Weights of a small transformer language model.
Training: a variant of SOAP for these matrices, 121M tokens, 3696 steps.
Each number is 128 + 24 x the weight over its row's rms, rounded and kept within 0 to 255. Layers, rows and columns count from 0. Numbers have three digits each. The size before them is the row's rms in percent of the matrix's.

# down: layer 6 MLP down (transposed), 384x96, rms 0.166, rows 332-383, columns 0-95
# up: layer 6 MLP up, 384x96, rms 0.177, rows 333-383, columns 0-95
down332 110:123129154147110091135127120145114090134123132137119155108129160143069089105148065126130142147110067124124138148119094174160134139173163111164131134159137152122108118104150134146105140164115200154132116120106117138168142138080142107134108109108134143131114143135080111104099133125122140128
up333 124:095123121161118132144135130132100120094090143171115152212148145158113098107106139144130098104112108140110141061131138168132113156111152120148143131122103145150089141151119117137174116148117113131152144154126125139115158148117143133129116100114147112096091126108164160130139180158134139080
down333 120:126157068161108089135141172143123156127135127142142114100125141127112153097132113170081112107120129154139109166140116108133104149129154133124104132114114114105117132079158119142157095137156183104133156143121160151172158122169139065123157137123148160128130130148087168141097125107134148131
up334 105:138130115119146077088139128126115110142109135147137098097080138119115140095110128106156072117142155141125157121178127130139122168177076096098128148121124141144080129101156091152147110122105156123158148169116102101137097152120149101163133114119123128094140161126113115076125145122091130141
down334 103:106141108117085107141138140108115100124133140120144163166091153176169095110130117111145153140142144118115115121116121103124104092103129124121103117106120185146142106133127125080179135088164107087150136094136119118099086120127138177122097138142151127139169162152107094084149107133100144140
up335 098:129113105109137109099131112103123157136143126130154173141133147117064120116090125140116111110082159137145128131165113163147113149127156106141155135102108100126169142103164141101145115132131094084134148114045158084129155087163135146151094121104128124142096118113149116121135131106120169132
down335 102:145153141131111175124107096151147112138110155099113155076160114158137162096137115151164143109181128129082127118135101128138126133158129156116079120117108128135144101134119126114120140153125179168118138125140089121153115100078128123133100172137172109136132097094151113150166096148085135137
up336 091:145098138135132112094089118167105141141123085149140186148122092116151127117113068152115101137088140131161147141117096139138077171132098164111110119145109154126115148164129143121140169167116115105137157128127094153148124146115141124146152090141144103115078125177137102128124149108141128098
down336 091:149121136120140138144144125118111125136106137127131133120149138085080145136165114116135112110152110109131136151104125092081177093131105108112153136098163167123143102100129149158108130130152119123100117111129166120153093173136106129071087138078098094117054133110142127093136140112161118143
up337 103:106151095149119139098129158155173125116149158131132160167108146097078123139074169109120109133150134129128132085121105086125130127078090161143134113127162154131105142117136096119143150129136120145139111149101115162111091157111089119128134083101128133149116087143089112141106106154172128156
down337 104:104089114130142128166121113136158107111108126094126082122131106085137118146130132169113146119133148144151089162133170105122088119111155150145090159100117102116113114130102146099129101172130166104106110103106117104160124155124120182122177137134126160162110125115164110145100149112074127155
up338 105:111117126118091117088171119085142143154114116118125096128178113071115112173084095116104156150137106125130152111148130105118114151158100178152095133133136137172136162109116130109148099125127139132154135131146139149078159146133175148124125135150121100110144119096115088161166118104109146105
down338 105:115150106102130121136140126126169161142131140094084113117121115141132150110159140089086072123118127123121102140081131103145147140137150134073130137108141098086128084114151149140170178117151153157113120143084139114183103113119131124147113108094153099119133158087171161133136137126143136106
up339 102:081118119143138136114125145099117128152087127115137125101112124136138147161158116072097116134146101133139142179079153124118105109107109099144153139150153195151140104110158128139144142116105147159142135099154124125132131081139158114111123127130106150130123196146100082130131129078173134140
down339 095:153118176124129182164133150132113143077119156140113104125142139179115088129130133153138135159115113121090117148111134125150171154116105126165136127147122168132152097174125122133137101138158145187172118149122124133154118156113131120125100183141139162133109145116160182107162123139124154116
up340 089:130116104143144131125131119116115122116127166134123138125128125111130114082169125142140097117135119118096185119102108130142134137147145133129133145139126133104098129098131129130115139151125155127115125115126123168125143114155126087154217083093111137115124122156077130099214128198128163116
down340 090:140103108108121142149138106152130134120170091206135136110133123082121108122127129168110122145117127118125136136108165149112113142131102180115136105132123129120080128125127097132124101137121110117127148073151145129125136152147116108130166128190087139083120178138084168148147126109096165103
up341 110:097117101133156132132180121147117126115136122122119127113170110148132110150107181092113168118074112165121120101115133163108125138119126079153133180135097118125072125140136102126130106113170137098162134128112122129162113142147146091158137126095117104145105129114193125181141103109145130134
down341 105:161093128153081129105127146121151098149127137140176139098076150141124115114132083135133111108106139123127185148073143143119103083125137139136071105142119120123151153096101131138108159122104120131097137136140141125125116126121133128119144129152125073103118089174135140145085138172157157164
up342 104:110146148170105146143112113161114117123140145121162110098133134107143084103116119160098149156132110068166105118116146134109092076141114141117121092165113124154136134115128145158155096121126119127154150089125099137172158171089096125137112118126175112084108107126145094166107108132110101131
down342 104:142145147083126153137128108122135132134153081121116133132137152135119146133139093104133112114150143157122105109154128128151123135127134119067204123091098107117154101135168159095128140115139191120119122105121168128113098079071156114092089125117130126126136117136168108121094126100146156145
up343 102:128104136118176158103124092126157150125120193157112115145164157124160138132131129121132154103129183114118114141154144088142096108116125122126103133150135152134116073114106160125092159145135112196128116150100163145101107102161122097120113141151160122123117163104094133159116153095113111126
down343 088:141109114105147075124157150175133128132108126121121124121141145140091129128124139100085115164123136127123164124139107147127123102142123144177144122119188109164124145125193130198166106121130136115131171127145124096104145125153142117109134162109109122125081090138140142127087146171117165149
up344 103:106104114136107115101099174148109172127162110159144152137116131116107143121122157156117083135157116153114087123100122122172116141124158140138185113147148114100158115150090151146092123161095105085115167135082111153126127115161148141131134154105178120123116110165148113133132114090110160117
down344 109:170142147094112123147149144148130123133147123101157173107141107125085112121167168127139128112117143116134126167142138153108126124127128130123102143093110127121164133116097173107143132092150174106111085168136184139143130100103155120132142148103079126083119143094151138201119114141108110141
up345 087:116081092126059117140171176096130118120123163120153107116171160126128123119158157158159136133152132111147124143130091078093083134120125120159130124100118117167129111121090149109163088159172120125137176109113126136109121121091118132112143138126121123104172131144103129147105138116097110129
down345 084:173138145113100148148125086118168082161126136086119131121118121169116186127146099098114133144132126122086168134110158146138152141110087151117126151167147153104103144155119137131118186124121127110123117107177133112171131137160117125110145092134089132139136126146114078138103103153100146152
up346 098:134105089140143085127115105112136149151142123084125209092147143115131143138151110162105117100155104116141137155113114156108128147163120123111111116141116113130175165136112145157113222124162103146126167106114118097120083124096116119126121103133121112136089102119111125112122122147128132110
down346 100:142093146156158119136111098149141104150122105096162127179124146125133166097132123172098116132121141126095126096142165122141130114102154144177156164142107126095120121118175108128129119145122151129151139128153122086125147138161155142155125099102095116081153147086195112099159132141106126152
up347 096:106149085099110115129134135143118135161087078110157119139142086140117137115146099127082061154147170120144140167142183094121125122138154100126108112148178146147159120152100137112164120113114142120134119114130101129097123144107122159174122108156102157124090135121129118084133116118153144095
down347 097:156107190132113151110128145117135115079168150120136106143113142152135123156118120119158148146114092145124133137093102164100160165121129141144144142087150101086142099185146103164105152139117125086156102109145106117148153127147142106108143145125172112109133144124127140106098175101085134160
up348 094:073115113129138161137128170107139113094118146122145180128112143140132126154121136107172113118170147146111150109113132133127130119096142087198109073119107133124112117111157105156151148155171151115129146122134134104104152103099119109135098168098109138113165148153159116117134112133082091098
down348 094:142139145152109108122095126162104129152141114159128076123168118145114163082151177145115114149114101141155136143111176128102167172162098105115093154148153127093156136111091145117131152108107122114135158111140141155114123151158168118131151090158142126153115128150078106094138117133163132150
up349 116:097117125115115145091157114108129119160090140137116153126116168112162127128083149137116096131100123118099136136099133124175124117117140167142160128139122108142163164135132151158088104132147139155148112085105121133073104152071121109140128140153128156078141122099128148161162091138127187118
down349 117:166110116158117131110174142092093146168184132148138099132162113116127067140147110060119153111089135099163158106139139178114096146124137112111098151126119160135126098120089135149143132131141118119123142170181154151163125132156120131116141118121156126156129121129123118121098140126162141116
up350 095:114133116108154104164117155133122177121137195105127094132139162097139126153117175121146154097107136122107141110123127173169144129117135085102114144116156120119170120103110140163156127091118142108152137167102128124100124118119108143129126141158104170129163117193109085158156121105148128123
down350 093:107133157140129154140137134105173135125153095111158137108143083129121125148122119110118093131111170161129082129150109133127133135155133158093147079123076162144155109117147141109100153162123115141157143103095178138148159128107159082115160143110167086087099138120118143159112158124107110133
up351 106:126128125078128099139116162114124122129131136125112143127107097080086123138100188146122129148137139160092179090125135134139139105123104189116114120137102114153113168141147134151136131139122175111127138127155148124155095133153103095155154183160101101068124137143151136140143124136086132105
down351 109:141098120145109127078130111155100130118110120197156180146105135140178121139129109103127150139078155129136102112132091146135164138128107157126134131137137129123162119156159150065090105131147125147151115113160147111142088142091147110098133063135122124131140099136099109145100137126128125154
up352 097:152131109126136079131152135131097134110132152096135105126132121130149141069097153141146092096131151109113143195130115139137170089148143091091117158091120107132144105124132132136170106149119160142140106132126202141105120105134159095151127133121106137121114133153180149143142097137106169125
down352 096:097112164115118155122126137091132081151135148183132135154149124139131114145113108089142137117144143124150108120135115128116087092148109109134151093093149132126115162138104140127103094138130077144078098176119138164104109121123075137124111099130101128171173113090131114114123180098103120110
up353 095:133133134168125180151115108114135111114127129111116134194135110114140155162143107180101148166098119119164076136109152130121111149119134146117114111128112114132095109112077173094121115137167172141142134101084111096097126135130127148132075117165123115168106134149130076117141117133118126124
down353 099:124161130150164145167135179114115151124105108154134115171165145125131154112063110113140109109143089136145109130084122148134170110128116126118126152095114129117138069161180138132129126101123061133138141160113142125092151133160164140145111111101123119115091117131123084111147116122142128153
up354 097:121145159153114125130162138079150106178087134131170155151125137123140127169145165139113122129121129124120161126055116122141080125109115148106127121107148121144111121101106110124151169103096106140120159143125113099095108091185131121164122113123113147093114129131109133096158119168148081145
down354 104:129143111086119135136145135149143171095159101119126162174116132094115100142196137182162117132155123138125162109141126102148127119131133109120096122151118159154121168150107132115110122112135116156120084150073139126106146111092105115117126140151061103136100173152097101148145138140129127124
up355 105:118140134165154146099136126129150116180130112171142121166155087118152100131118129102106111118090124085120185117123115118166106138142117184124149090116116110132148136127087163149138174159108110108106154127126129124146070132136106142115108109105145126158123119115168122089173098133148123094
down355 096:119108161120090150129108095103099111094115148110083155104107144147126114152133148115148133127171140163119118116148127099119142081148136100150107142096134090131087085075142126104081128177159125099154160154124137143143131131150134100158119154138140156141148145138105161128186134123127137166
up356 109:086095150128130139110106131139122165132125145115101093100105161091119094129141144133139130131135120136126115188105156133150098126134080106159114119105107088101067147115077111142127107131141120175128112131107102102118120088132122119123116142115145152149132062176114107157107143134097135170
down356 112:133111127147080119094108116137100154106135126140139110116127120137114144133146114163109081074133163096151130135169121130085119110127125123144118144099143097124131083162120116139167096153126142103155132082132153090145160169125157082102161141101137105140140131088096155101123188111126133123
up357 098:121083128139146089101134105150102172125144144147127144139137134078094111120116097126161165079112151160146116120113136112113109135199129100117108105151148149116147143132123124111112107115109108146099116165119068087122123085145172138133130120124096104169114159129138078122111153145110119134
down357 106:130137128115151122095128101139148125115169145114095120108114133149130092186128126145118111143044162109164104152116166112144128138128085146150134115104130106120095085138177145133131114120146158106133102093139123116103126149145150124139094108178103129121174134129134104097083122172112127120
up358 116:117166172121164098170162159144132153115119135121115151131132146116158140099096147136111127100120150123116123138123127158178111101128143108154122120143145167139103111138153098171124209114103118149135131123150142178108093091111132142125147126078164118146143122133097119129121060120125133113
down358 111:119093145125098139100056117089133146160117151099087073140120141136110076139110121127172126136135107161157146124115134105094107163135084144124115147111123091107113090114149153106142120159109114145133182139125134157163130139142150154096110128159148135128113136099144122146119165148131087113
up359 103:153164099159164138100091096094169122159118125106109151132134138095106137138144107111090122094136101128106168131153166107068168123162092120128151080141135104117149110121140150129129152151099128141139149125126122135106146127098082153123104136122133131068099125145155160098110136128118084124
down359 104:095120114127109141126139150178110151160113127146105128130100112127159102161129143177112123136121139117127128122068143098150078142141096160156114171091090089141151147118116133143145139108121164140116114172115152128127129173156114134139150174140154097129161106125139156181168155118129143102
up360 102:131172105110106079117137163103139096139121120111120126125110153095166101134128174130067108123120141129108107125124143173154138129153084116142126143115114123159083126128173137109091157149123134135127151125091087107156136116148119140165102136110131159100144128178135106138121088153171133171
down360 103:127102146129165136115117062134095136141142066144108121165117125128102133126146129118186166143148100110129165133116157088110163154082120120096148130165115142126151151123149124133161133117134100136113092109137146140107128176086172123108107117178103130149142167138153133124121114125093127139
up361 096:157158155141139106137112129111115167132134092113111147175114150099179161129088145119133136108114114109098126143135106146116095129140132092143139116133134111122080139146156151124126155111072153117113170095119085134098116138099161151156132130145076122162169174127119141094094141170129135106
down361 095:096105118148144159105093119132127155101055133174115128102135120139093118169094145169157117097113106096123133121125124118108123116130118159126140146117156115089140172150118137106097130138131135141124080157143175106170143144123129085108145111166182132131149106119121101134135146135157098164
up362 101:158144146142137117123104138127113163165149104111116134139150104106143079137161159116189162106131093104144085120134120167126083147133116133112116126122147121120093138141106101154147142107110130128170131122126167132091097106138125123149134097141090125124086063154163160104108146137127165172
down362 106:099120136137124131136093138114145096101132138093143096115139116154167142122111106134130150169127148129129145105154144172073112156107123122159162166143121110157142148165138151090123134127115175114123097091158126164114116116135132164116105095108102143167145129168149138141138198132126098079
up363 105:107196121113130148123124086132124150122093148134154095167098082157179137109134131119117089095095132116128099095094167152163123154121155080100129116130133107126114117134110126132126117137155149123101171130145154125101144135088127104151069136116153126118077129139159123145151140125102110141
down363 096:106129173119156104156140136108106112139126130108147105079161120134065090175136119152131109154140120143144099139085166097108161141146123171154126130098133117156136077138141131151154138116161126147124159143154161087140099120161178144124141138123117146115158126141092110162094102127121119112
up364 096:116130114157122163121098106164133113159128127176117167141131131119147104185160121108136193156144104131129131121111128107100128165139105157166166111175137120128144113096140124125088113120110127139141097152099164122100128146158140120183068120111145112140154100142076115134127142142110137114
down364 089:150126143133117132134156096119121146121120141093159159127086126117146138135118119114166140092122159144149134138119111098149155162082147059111112149194111132143127123167113126096127155152152109138141130135102123119116106133111083147133127183116125202103112119119112153145140107118168084140
up365 101:086122104158166096163111128189156155137101108153190150177115082120130111106113128114138103140081173134122084127129170172141097153124142141117159111129114135132132119143124122139102112131126135097114081114144108117142134128125154150123091149115145117106117118163131099106115126097142101161
down365 096:122146124118115110106141151121156157181119112090117108087139104127141143108101126101129090130127135114122078135129158138107142146133125110110090137123082126174106159107124152084158155121129114192152110146168182131143157112179098122098145159130123133154123170154112105127110121114106108101
up366 102:149120113138117145144135133122116137179104123138097147118111144143083115113169145105136128111072114142139073123124204156132113141127093144142131126156131111097068125140121146132128156121139154183134128132106119138130126150122146136171158124088085092090125154159127139152101100089138148134
down366 104:094122112144111127108109122100155136134126098081119151160094131135137108105175108109140164131146132153125135111149125111110109109097133147090170096147131106088130135118144146097177143090109098165130135154155148160086088129111125105146175100151154131074139142158142114155148137082123133145
up367 103:108104133139129146101142143126204103121094162092114097151131152130129129130081119135114078135135102149125126123152117152118104131144125105143187127098168109118095120125106114182140160107094112127130154118117084124153129145123128121104153114159148128130106154132118105101144086091156075102
down367 103:126120127167127097145111170121140151133142117136162085135124099129157140156168168112148153094128149094117112119092111132109092144079101160137102116119111119114124163148135110099111117143128123087169114110128158145103171118158041136140130148125149096100136098093134128152129143133115117158
up368 093:146098100088134135170122130113127106095153144153102139115158143104109126141173138131097134080145109151135154091114121122150112110101156137118139159169136083100134117164144112147161149114143156135119133128118110116154076160099146110130104179136134136105105102102165129106148055119136121161
down368 095:142124158124107137137127159157102137123150136168112130134120133164167127142088104122141140132106138101160155065130100122136152142132125147129114111105119184161111120106138160147119116128170140126117127076115126106117116155095134126077129157127129171189133106112099144143098154117134068080
up369 097:143152104164120124100148142150099090121123126106128137165188118125122099128114138149131135143106143129131127155133109123112133138130106109142128142113124152151139181147103137110087125127125094111152116185116093150077076144095076136138159089102103154122111146110132159138136137139082064142
down369 097:130163161165115114133095117141088142099124141140162100123123176136148143163146202133093125142141162137143113109157118110116196110168124155113121147132131147136121131081162126126122137142140115115179146146156128144085089114136136124140140070114152146120140124127118173119146151099133131144
up370 092:137106092132087128116162144171098153167109104067140134122124127157139176143139116117138130146149156106142145160100125117123136137116144140130076143140154133103134049135160098145139156104102142121152125133106145132121129139167141096123109127105099112107174135120104130080132146095088097134
down370 106:135115119122097129138118151141124110102040160069149151117120096144128133128149147103103106138127118177122135166129126100111143117109117145144118088089161152117111139147121109110112158154158117082169108147164081143141144097112099158113097115145111133141108109131138114162155143130084136137
up371 090:091123094148104125079157102146171171118132147099182151131141139118132075132109143130126142143105154144119112165152099115124165111101107143102141124134118149165132135142149099144120131103128129098107128114137060151121100167142086113098164120134117114090138100137146093094143126136166146154
down371 089:132154121143126122099085119141124124139117168101123130149131147072124143131123145168114103131102153116108161082137146136152125116191169138128137163138163078134135117117130136099202124135115114124164140151106161075139179100149154167120160101149142097118115127135118122141131120103121136134
up372 117:120121102153115137050133097132137151132131114121104147118199172106124116148118101118158130128127095131125108121164153165133141154159111100116113121138134088130121152125159135187080116126114143132100116115100093093140139140137122138161126106135085101127070090135100126113114117142110154123
down372 111:139142127149123160181086141143053114135128134139119090148099104182150187092142136163117115091138115149173114116139118170147105151150133138122143123151132133108146164143136127103157129135136156138148142120098131114113126105098120149130076095100144100138127158134155112132135169136155102149
up373 085:156116126119121133162114140129157165126175124115146141152177110103156094184110129145130133107127060121086114105132087185129134156146156122117148109144141123113097156136133138169106111144117117166165131129136142099094095157159154145124148086109100124109129151100132117095139156148137144142
down373 085:112112132121105101150140137135164110122143116095148105129114131117110086164144194112102131118126154132082142162126159180171099166098153128127106170160145110147134127111142135181138186114117124127087114120138120156148135121152146131123082147129135171161132107163129128141113123138175138131
up374 100:117123140158111108133162159138149109145111130086110139141155117094113143107064156137115131130106117150083107099115160105097149119133122092145145104141103087132137148111094118134136125114098109114106092147139107075117138119146159183119147142097195119109134111156110136150147166136109100091
down374 102:188117115122096146072139089122133130131124122131131119107095126194137136134104126169141135156114128124147140118140113105148090128100165154103161110133109128167125135160150120126111102113100138169125095105113141150152132146058104155154158096183149117148125132133090127125114124157140141096
up375 099:137147115164124149096117119164101120172130115126203124162110119142112152073111139113155062098151119108095147145136107166136137130135130108078121123115159150115096137157123160128135131162123132117128156077145135133091125153137116088131155141130105124111128101099123136118137130164086094133
down375 100:163091084127136132133125152091159104108102140164133130130140133132121135136161178098111096126106146141153149113128126138077146093154139140119169124129123125120103128140125151091132114145139129103129087169103086115149118102150150171192117114084097142123149132134150184121114161130100087125
up376 108:101128162124135139142132155125153088121117177135110157127164104132108131127128131095107156122117118152167121123098150166148175133143101171117118107144143072134128178118084123166139126095118111126137091145122110146121117164127136108125136104115101093145071133111094138188135138118150080140
down376 109:140146035146107143079102158143123161091141129143131134122099125100156107152148101097112129102123110152147113106134151108143114119146124145124134132128136079091148175138147125149106088089136173139128099107115180152135167110154113168128151132135139140144154116126082144126116110116135140127
up377 092:089164156163150147116134122115114107157125113128122111129163108127112141103114134128096135094126117094169143088136100094142119156164182081167165152154161141117133098144160174096145136154149130176097146124127113132125127123147160142135121135094099124139144114180106127141088129161127165138
down377 092:132148127137099143107114108106118129128090173069142111135097124116132157143093131139166090133130138143179131116144147118158109084105096148132126118102159124128175136131097090118145108093114126122148124142149112149108097140100139102111149174145099104148138083174108139107145137081159083127
up378 075:119120162142138116130124111129145155113122151141143124144168100121109130156104164141162103090136159154156140109120143119139149125107095120111112118123126114100149163148092106153118115179173107121138156102110071172127147156134146082099117121137097097098084140139145103101127181132082148163
down378 072:117083173116096093100135071169131098132143117102134140129132126110103114125141125150148159125128093081093142122118180112142159105087126118112126165113145138102165101106129149130119165151158100129139134096147117129146131114176127126166140106143151140184118155141098168145129114118171134120
up379 088:127080105138133167097134121122127144106107114134155092154142149138159127140139132138126135094140122126122187149157112123067123096115151152145133146111102091158118099160192129145146154137169114091146111100154135156134105136127133124125131144124091103130140086150155063113152143167127145146
down379 087:123096133085114135102132184145155093108137138175126106129144151157112157148105103127118126112096110145109055109127118161140103141119104135135156087184164127106123166119136111151083167127121108162159101139115115123105144123138099150142135121141150155155130138113139148148172160127135097103
up380 096:090124094138092098124117145093110091132154134105081192132129119103173117137179174146108142135118158132105130158121087145138132094153157138119105154119087106107108128092154124114118112122100142137109111160124158139146126107149163125150112142111155122113181126138115109166118158137147085120
down380 097:129099163119131102115115110142170166125180180156124095110112139194126131181127115146142108131184116127072154106139116113115112127145088112151137136135137140094150125164093103097164143165103111112104108131117107112109120124114117150103122139121086105118131136128105153128104160141101138106
up381 104:126094125087138145106142111130133148143139128110164094136159179134144169158104138127116155098117140121150195152167099110114078129148134127159109101133107135131107131131127127155093137129156157119114150107122104070100123121124087117134118120132149090129115137124145116130132200127161075105
down381 111:080141136153106145126137114115144142127131164134104122126180124116132113153073140162113121143123118115133109099119141134109103164175114136160137069133134101133120152160139139131130117138128129158127151127126055107183158164088148114091153166139116119147116142147123106140069150132092143146
up382 095:108124110126146159115127082118167117104067149122136087094112109090153164098119109108128100139163114117165176115132104157132144100159165138119154118166129134121091129115132099128164093127126149091148129132161164118108110108122148162138144095157124109088151137132114119161142146095153157153
down382 093:111105164116114084166127134165163131166144121145129131107122135106119107087167139128128167138139141117131125127108126130150132125121096094160106110094112063144121127115128176158091174157156127181135108113103109155152151102140128082157110126115138125158106129108095170128103110154118130090
up383 098:142140145164131155134078114133099156153140111152118132140114147116134167115099100154115132122124135070129136158124129142161055118111129152109150105153104142092102147144073164177146123138133127113124127119124123115127092143115167091114172121124128129092115157127162137104090136095156171125
down383 097:185150107142131107155107110157117159104134109085137149146130136145141155119113129178134178094114138140144085176129098144147170118124143133122150130128122090125157153114161118112165118146119111154168123100143135099067145105109102152159117138132129120178119119117136138166107122112157101086